config.yaml
num_hidden_layers: 14
hidden_size: 192
num_attention_heads: 2
num_key_value_heads: 1
head_dim: 96
intermediate_size: 512
vocab_size: 1024
hidden_act: "swiglu"
norm: "rmsnorm"
norm_place: "pre"
norm_eps: 1e-05
positions: "rope"
rope_theta: 10000.0
rope_fraction: 1.0
qk_norm: true
attn_scale: 0.102
bias: "none"
tie_word_embeddings: false
parallel_block: false
init: "normal"
init_std_qkv: 0.0198
init_std_o: 0.0
init_std_up: 0.0198
init_std_down: 0.0
optimizer: "adam_variant"
learning_rate: 0.00162
beta1: 0.9
beta2: 0.99
weight_decay: 0.038
lr_head: 0.00566
warmup_steps: 225
schedule: "cos"
final_lr_fraction: 0.03
batch_tokens: 16384
max_seq_len: 1024
doc_mask: false
train_tokens: 238900000
max_steps: 14582
dataset: "wikipedia_en"
Each number is 500 + 50 x the weight over its row's rms, rounded and kept within 0 to 999. Layers, rows and columns count from 0. Numbers have three digits each. The size before them is the row's rms in percent of the matrix's.

# layer 8 MLP down, 192x512, rms 0.0949, rows 0-99, columns 256-319
095:488432420560483516419508494451510494418530517502564413535510568484510482510504482559462504471507493460494483459461580452493415611462453596409456530511529496457486391493528423438486480520439496
193:495480416456486547547505415447491443484541451541486480593460529479373447524480483538446378452443445483529515552497606489474448483498538590515432359493468541543618503510492493354413472492445432
097:545457421511576561453503430589592490500549515467515467415451519538520448556462562509517441456503527488460472480571484545524430515526545413544489514493496479382522549522588528566430555498523570
100:507438558456500469482500534457471532538453494464536488428487532453501428470436540459524516489501470564497437574551465576479541496468504462546548517564474432399553421571602540581517465539578533
118:395532545561552424438506482583428536499493485536534440476429453454532422421516530440504532557457478481553544537469509575450494539414496517455498609477492595524437462533534468476578506475497538
108:531474487488613482455524454487531527516498574429569493457497527446448467513501558501442460562447489556481458568557438523450460425480452500399504454503530471448530527463526432502505420484537538
097:592418483447512489449522540607454481559454563474574530546412475472470529474449546511476502490481541586500497492514527539552561545474420406497509460471303468542557516508463631487511373526499509
102:437466539539471523488496428538490458428545419470520564486548461487499531514441408538492434492512530427420479358559443470531519537527424542510552501485489421463447572472424519437400491547417516
097:521570543450523501607467520490451394500564540492505537474515592591550532621468492496441444558565454555565562459639470560513550490538485536515527485467432405488484501558537474493549430479574473
104:535501483426475564587536479382517490522459480595507479409491394499566406457530507501472521489460515513535549496485523486486491498473457497473473593482515495581563623535515494499458556475569480
097:555421603530439510468556436561533498504503506511558553409512514543484549606442475510467464380577541523404477518412540476449451532511445413549453445453467500533477588542511534472487543569612598
101:494507470429512546560580575518437488598401481606505469493470477582544412512478506667478492495518496601497533529547489415464465500452458557529552524547398480557405462476420491530513394486391577
104:547487549502512471510518508549473523419524459461470501485603450564509518463522582439510462528561475500576473442450518483487514461541557537562524526492513410531483492422371597584488431514554492
083:510528497537516486563454511528489463529592504428598457520445427532458462443444480462499576519455585478537456453533435413453612509527577523490444510521638497460548527487447541501509468505469554
101:515543594405455503578514473453434526487510520553519473482498504452479547479438480427443392499498524533532476414647493574510470430462460499464400569408548561536442442384399495501490554526535489
102:492531539499504539519472514483453523537539435449501426497414558448513531503445411488511577380466587532410476518492458462476598507481426548490471402446515601529444495531472419458499501453500503
098:446523540541538532600516435362410589429544550464469538494454509601520534546513480463500477534440472439464506527550541561466536597383522506503478532543560483526557524525490457495422526480535484
102:458456533358495379514460523508547486512381403520575517485581468463554461465631504513443443531634465488603462519511513574514476460344551473461596483511514487496546523551501549474567426500553520
098:461448432411479521516488458536518580445375457518536498470533477517480509547537515553479494497448484508512596479454451449404526462498528518560489557394444460537467518530535417523495609565577443
099:608486538554580579408445530438496482387534542452496445512510543528518526466533476400402562573503512492467460512493547535503501449555342507506526425615645587447440485433475569471548397385458427
088:438522580619450528429486581513513574469560490472520582558559551550556517610443555611447471474594481533425465474465552534500411424479522576533489523504454512522485469491557458432499363520504411
089:531477493530462501459458482456454580506446436438558525521527382441460467399558425457480479469449542485513582508493512458526555472467569491510471529480540533581423513479545586506482545527471572
095:489557498572458488455453423508489510497512516564422516485482470501442500483517513432548451521482455537445489499511425528373476477548450559516459498578513463538501566458478486502479502458497547
090:460466556566552413546557635588479447488549467459543505484453504585587467551477542407392492501505475510520484476534453519469440492511449435470430461396557586487535417478508460488528494434548500
098:491546530593522508562495443471540521535486513542497522511487538540422504514516397506534428478498508545589506490452492486486444487555487578422544552439590550610503434512467497549546409476565447
103:444376481512527402501518505548486521526413464404497514571424527448477499517485596435452530479541461532582489563550556473463482464486532493535503447554430564453542594520495512540479541460595529
099:441541417589487424404512561471457521525451520529488473560435462473588459441438487401436582514435487463475413533513541469536516516496386518511501496508426581513453469534543485439448484542540441
095:459549481511471561500420467547523482581486452559479463534523489581471501565514547464535568537447480480538609521461412483442425500413541463467514494443462506477559494474598507516526443400503554
096:523530547434518479441563578538478579436470491487474545436392396505492513493480613456486550515553473545519521506455468552501421549546588546549483536500527449540508444506568573431442460539540503
096:489475549528471537472471606488401517526505524551482522573558508547473399474481446529499486601456582449563415568585641430492472479518527541495491406479516499370507451612441520519467527502401565
106:525480511363441453584524508500559489510427480484530507410452426511513456525438534527530543525418553568575452546548528492473534485378462531561524464617508483509501465541477508579553579459578450
101:470465598509547470555481528474488460544454545494495396523436515463531623545531475543619476447433425456458417554406569536436511495458505453497474517467468499420503483539491443523549467331510588
097:433442505514460540480507511544482392530375440529482529429556496532572413604436544488456527538563468523540538443527584500459642511557510623438437418518493621417525543485532481562508465486455490
097:412545531426509530442553527414411542487476442457450589460507558507472520515493456536457489524517535560493478508465382503519469467558553443499447518451530519480407436443531521451491484496475492
095:433527457410478575503554479440523465543458500569491532400493467584499309526489496507563558555432478507611510502487435502427475520492492483511475573641519446548478454486496488465602460507506567
092:562505450543513587508465454481448444450376578502535510427430518469518581478503386501530453508486482412469482507532588584521474466524570471534454475426561465493441534512449514472477395425526470
094:445525499501472434528548488493515478493520457537551446602490460532533523466517534500486497435562444524355432571546496441444461463524493449507422525497423499518386503503569562477438457451497427
095:368540481511460588554463486482542504505558472520518537572564535565513494541461515506474564475527553560516504464459355417549445516542470553534585514454395482442465467392532569446557596455594510
097:399515500442529494541505521436495563483520480514519446519505542482453459523468543520558550604567498499520526500585510529597588433534385516454510468555410500464528421554440611568512573481440571
100:567570527474527454557552514521491541483529523413489565518483467492474419486476437560466611434480467548432554485524527517566518428584472502487459534502586652564457487586577486501524536488515522
095:490514521403487500475482558523557512575489595490494617447505416496482461526461462449502535486481558470478549549465473508559564483475372466446557519441529558485482415501517504459534458534473567
090:624470529524430492411535554609490544572512548581542466475499534548480485544473437579478461533512473470456563513545563500544424502473526528492453534441502509489560535424549447468473476500564539
098:538502397486538504552496465559472571581483443453413551537452523527516442544546425469522549547539466512508461476433509528520510600438501570464512495537586585467404545409544441519539548510462481
109:488478476520537410584486546437374558582584421465459518515520634461478533544568408447384561478596432437458504473434535550530588537509514508525462514544512573489514435568499471509529484484474492
104:515658589510459530565505491443437466533517504533534432496470475471520382587460432492450520516504476496413501547557503473553589657530425485495555471530429509554447528425579441505541504458499487
099:505558429444517479479543478483519522414523531594406529554559613528490467537452492535500563573522521485566551488523558490458521593547531520636478507630594501586468504482410520543493462525542533
090:459590482504476517480499572443558476541566492565476519496520529472539490476552434513562535439511530483508566540520532456495567578459596587547536530487505602531505526535406498503498568405503573
104:455522531538501465485432437480587450612510537420534544513575525489535560518466419509385500428471482435479551454369520511494497481535588545456530477471449574559522496602482572504473485457452538
103:553547540624497491487561388523490579434540491577501459552450464452402488540510458469511475557435512458624485466493548499594459608501460486477554468518562506466495501502492545471473412576483490
100:503519502532504395533648538559520484453528471478515450571564475549524442443456519538479546441616514580473452559576522563466504532516527494457573541450455437546442468540556486505489485515489442
096:462534473462488469476522496566528512483509522494416476548416561526454476514506566544487528539478455614554506546590490533442473504433505439468567417604367575490550535587454486466436548528468554
095:443519512421491492491518561480480399518509480544457469460548464455474441457463474393453570436496428538467546455507493566600565545475491495547369555514551542531476581474460420489553445447594478
097:419477550491488516486562502498571581453552419499558607519432500509576499539443473449492524510505454553553438508589558522469452521592472443508477521522497580517551391534494552548526538560486520
101:532505421500528455430546492554486456489579517541530446497565501493498432538469496481477495618500405553513462587540466524530545499536490504553545487535530466486465534497483490536586488552572499
096:439451445568533490529470531545459518505500546462553551496567459517492615454445512485532580350491506523560549482469467522573440511482485450420526482486538436493559418481562511601449603542515367
092:475501458451554494490418494526525588581450495532429442472470457505479565431584550438544396617432574429482524510504429417456390496510501478479555495486547524494520428545561591499509524465501500
086:545530610456436500544507510468551560524507508491521541495486484506511558500542474453487435452551519596446515521490515478558518494500558505442469516402561554541432541372548437505491505442549432
091:499301433477470408475463507538517500617492511429468599535448517426518519577538513464506399568453476573507517449567525491571484439517548443559508511638467434483566472585461483485567490482445445
100:501535400431579481555481408465530521501568575592488443562479560533562485509480539488466504506493471402422553471536472543554522578575471555580429485494483584472468612539621382462462500433473512
089:539476380498509585587546450469384496501592502550355471528410512455441477483410355464628536495428476515468517523529455407454490572503505627404518636525495479503416503415513502461512516546537500
166:512456493495548406504409530501546456452494447470447434525494516415528573589505568495537504451477611464422545609461500506524445547496522509415463404419475520535586481488525503461463531464534424
095:428405585462460504543467444462476470468488537400541471537554543485498574516467509478538447474560410489531472382478517585559540556532465504592476592612500451353452585496542462564515496527474514
098:338488506500524503564521500450487553535517541390475492513531519447579523502447545426523537428479503534580514567406550463481506507555582515507406522467547514494454568490448538636477444546516518
096:500495496634540547463585481509586508527452453566471460509580487518565595486465514448446428579499509567435432415505567559493502506559553498455472480512457466550478593464557460475497471555438590
093:573527479589481436488478457424387448546524434486437500570579507529558519426489538459533521570501516528435412544558492479575515520536529488517554576449540488497492474467443509426414536447502487
091:514503517537365408508558470466534455519550460512567626410440528549473490446523575529572500427482555479473575525503465539519467534454462454483503495490416405430469460647501428418496505502437528
105:565469454502395519543499512487471474556487481615432543527563506465501557479528426557555548534556553563545539473404479458534533512519523610433512519604506442477549543518437471524545554463425427
092:511519552538509438443477526504421506613492535526478474442509574461507491544495509517486513534406543474435485574508528546487478551514519473510506440479541496533525488440499498502478537486444486
101:453443473468579454565564605494516495493421487618575585489492570513457630547477538457582505418548548480464556577632482501484460576445467553552442453495491538505496505513498458499482447571488416
100:531511504523431543466576546499465503483501512470549511459471444503442509507598497553530541486536467583515536564536424584545474437499453548441513474399478469469465466443527546443538585550539507
105:524461428436407571525440620418412495477463498466509505484477473504502519517481435467581461502504489432460470491497480473533479523521444473475509468534437511485480500451499384484501507405509452
094:454566545582508457436516458459451598533546527463539522398504566569521470509483565546582573358567453466409636518514550553482458604506490450405516502545467565496494447473441485511499488501462450
101:512438502518434391471483474516403476527412523510552528367531411461472517516444486559607534589499519530569492551494573435542527491574441415453520478522483445556501454515516427545527518456500393
104:442499568561468511523441527496558435441531549455446515445465498462480512422473556501469536446481456524545484532476519513398504574455497523497528432493418501532513628535507463379447442413548474
091:499458557508583539490525436488495429400525572510483442482524489552495487453557421526461523618420497520419564580480499476447548503467412440451538473494442546433491577527565431493464558505471524
091:576443534511502514583457567504458537515490530494570530477527459448491505527553425378512479501483565499434488533510494438405527527569493556467508530444568462443504495362578553495559405501520449
104:459464533488452461375584566493447592428548411509427513521514594572517587435513499521502438447543527454453492464500493597578530522447492482587470441401500457504535508512530554555545448533406483
094:438478599550459596453484465524486535487556504460505498537549432551569493489550528543549489498557510512480480507473507471554454491528565563442428453522622454473508422529390465427510517485530498
099:535490550510389482506483493491456574486458501570479551442495377487395494473506508523556509469579471440553603532509343427528467523516536476493546496537502455455580435536532625355507522515524542
097:481565553540567514402512517509544542466489562559466414480507529432501462491484461465514517551465422444492475506459565476462492539561467447428500520517474502532517554528570453507550462499437530
100:475512510512418523482479520532476583479620455425431503576509544499513524452501488471433563338400504417447495526410480496448495417479531514487574485425483419617542542379493586479437468437556538
116:559489525521538451441521524505531409350474553522491463462458506421502540494425508476412476473451575430579544518538530456470404510524381565418553450550473471446553476532569493500481465483468517
091:543576486588495506531546481552402523538610482416414474511501532519549487505480505507537450558463506525535436517474461566490524510573507611518525473518483543546539487472572500542554467503474473
107:481582506501507474450451539470484506563549510555489507511540531420511542450499454372531509402523551418420492511470461553529599466479531523634456481503547542528518378473534478447469490528462468
099:438571512464481591460534447479575484457476507509452499532440567608431503512512522592600432528443497473477530578429420485497395570535576463542527525485414462503522571481486553478456502552500657
100:513535560544528454396598526436478519502509539518539449519471455479541468555427481619616526485520514564446452595497567576427481449480487528430538371495479522490491435551499473494481406555467564
101:499469498498497467542459470500516468486418444461543424515519464448447543532474500451483479519581578465484528538472557477536592438531523484548476533563557513502418522497541472523421537509501366
100:465486512556555565545454568547458581528507566490427533437508450366455603422468486407379543509439529575520532518546514498583488559445487404480506443407428526462559498536403545537547508526444481
092:547530564577439552481494579518519417507576500542475436503499530511520546517570479433445493379479543520523481479470440447526488550431559461587471535432583576489445465410550542462438580517507575
098:447519574577532459460498547542444600514470458482511499482409559473458502504528475509509459495516531515479571482440511417531523518495608525447516568540406461529516411490515498436580439495397546
101:524426451491456474539498430549426472463470574473507487544549467531557489490432508461431433547444527470488484448484569557578542475440474436573522515467446486519559458542489532482424461469464454
178:484534520541517617484520459571495486448529513558520485518427555522529420443526493574457505533489501427521392510508524551535527562416497567476477475511449577427419483511514402502535521395495490
097:421500586503439520411549464460462479500493468484549551440564517506519494511462541537556442500448469523486458573448534623438540542576514399435500375477501517553477459490578434440531474585532544
090:515479484547537530521567496482554544447551493444490545449491568560460470487480493474508503528473487473537502374524494435495422484552454454483556601426463510558487564492488426484580571463470476
095:520503551590451456520568560464384468595407521544473430480500483525439509492483485510481554535562475474462465517465528590480524463412560538509535457458590434574535448512504463466528422528524460
101:520551454535555572554512443523556494502527582495552621443500526455423545500422505535531449511512572555532400399538576508477489442518421463560496574568499519522449498422490519523449521534519499
103:535486544456614486541552476463389453563527512530535570560599414510503560526411417475572484618404520505470441439558506528518540519449479538503502499428535468476469548517550608565589466448402452
096:552542541458476412455543529520466456515433454535512493536576497497525465550433408557566469544520543445472548471453541610495571542484543506484395465474419516531556494496536479475438374473466527
104:466511450520365509525519523483559515543443392487538499493441431524535422471469606507571488506534458485463586528478485505483533534417561386483517491473500482553498539496569503496552593515516573
094:582433543553467493561343535442439481465471448507480507475633484529557517602489392552498476481489460491432473474443495495521554523455409448516519505477475531489548568354475567495458412425495387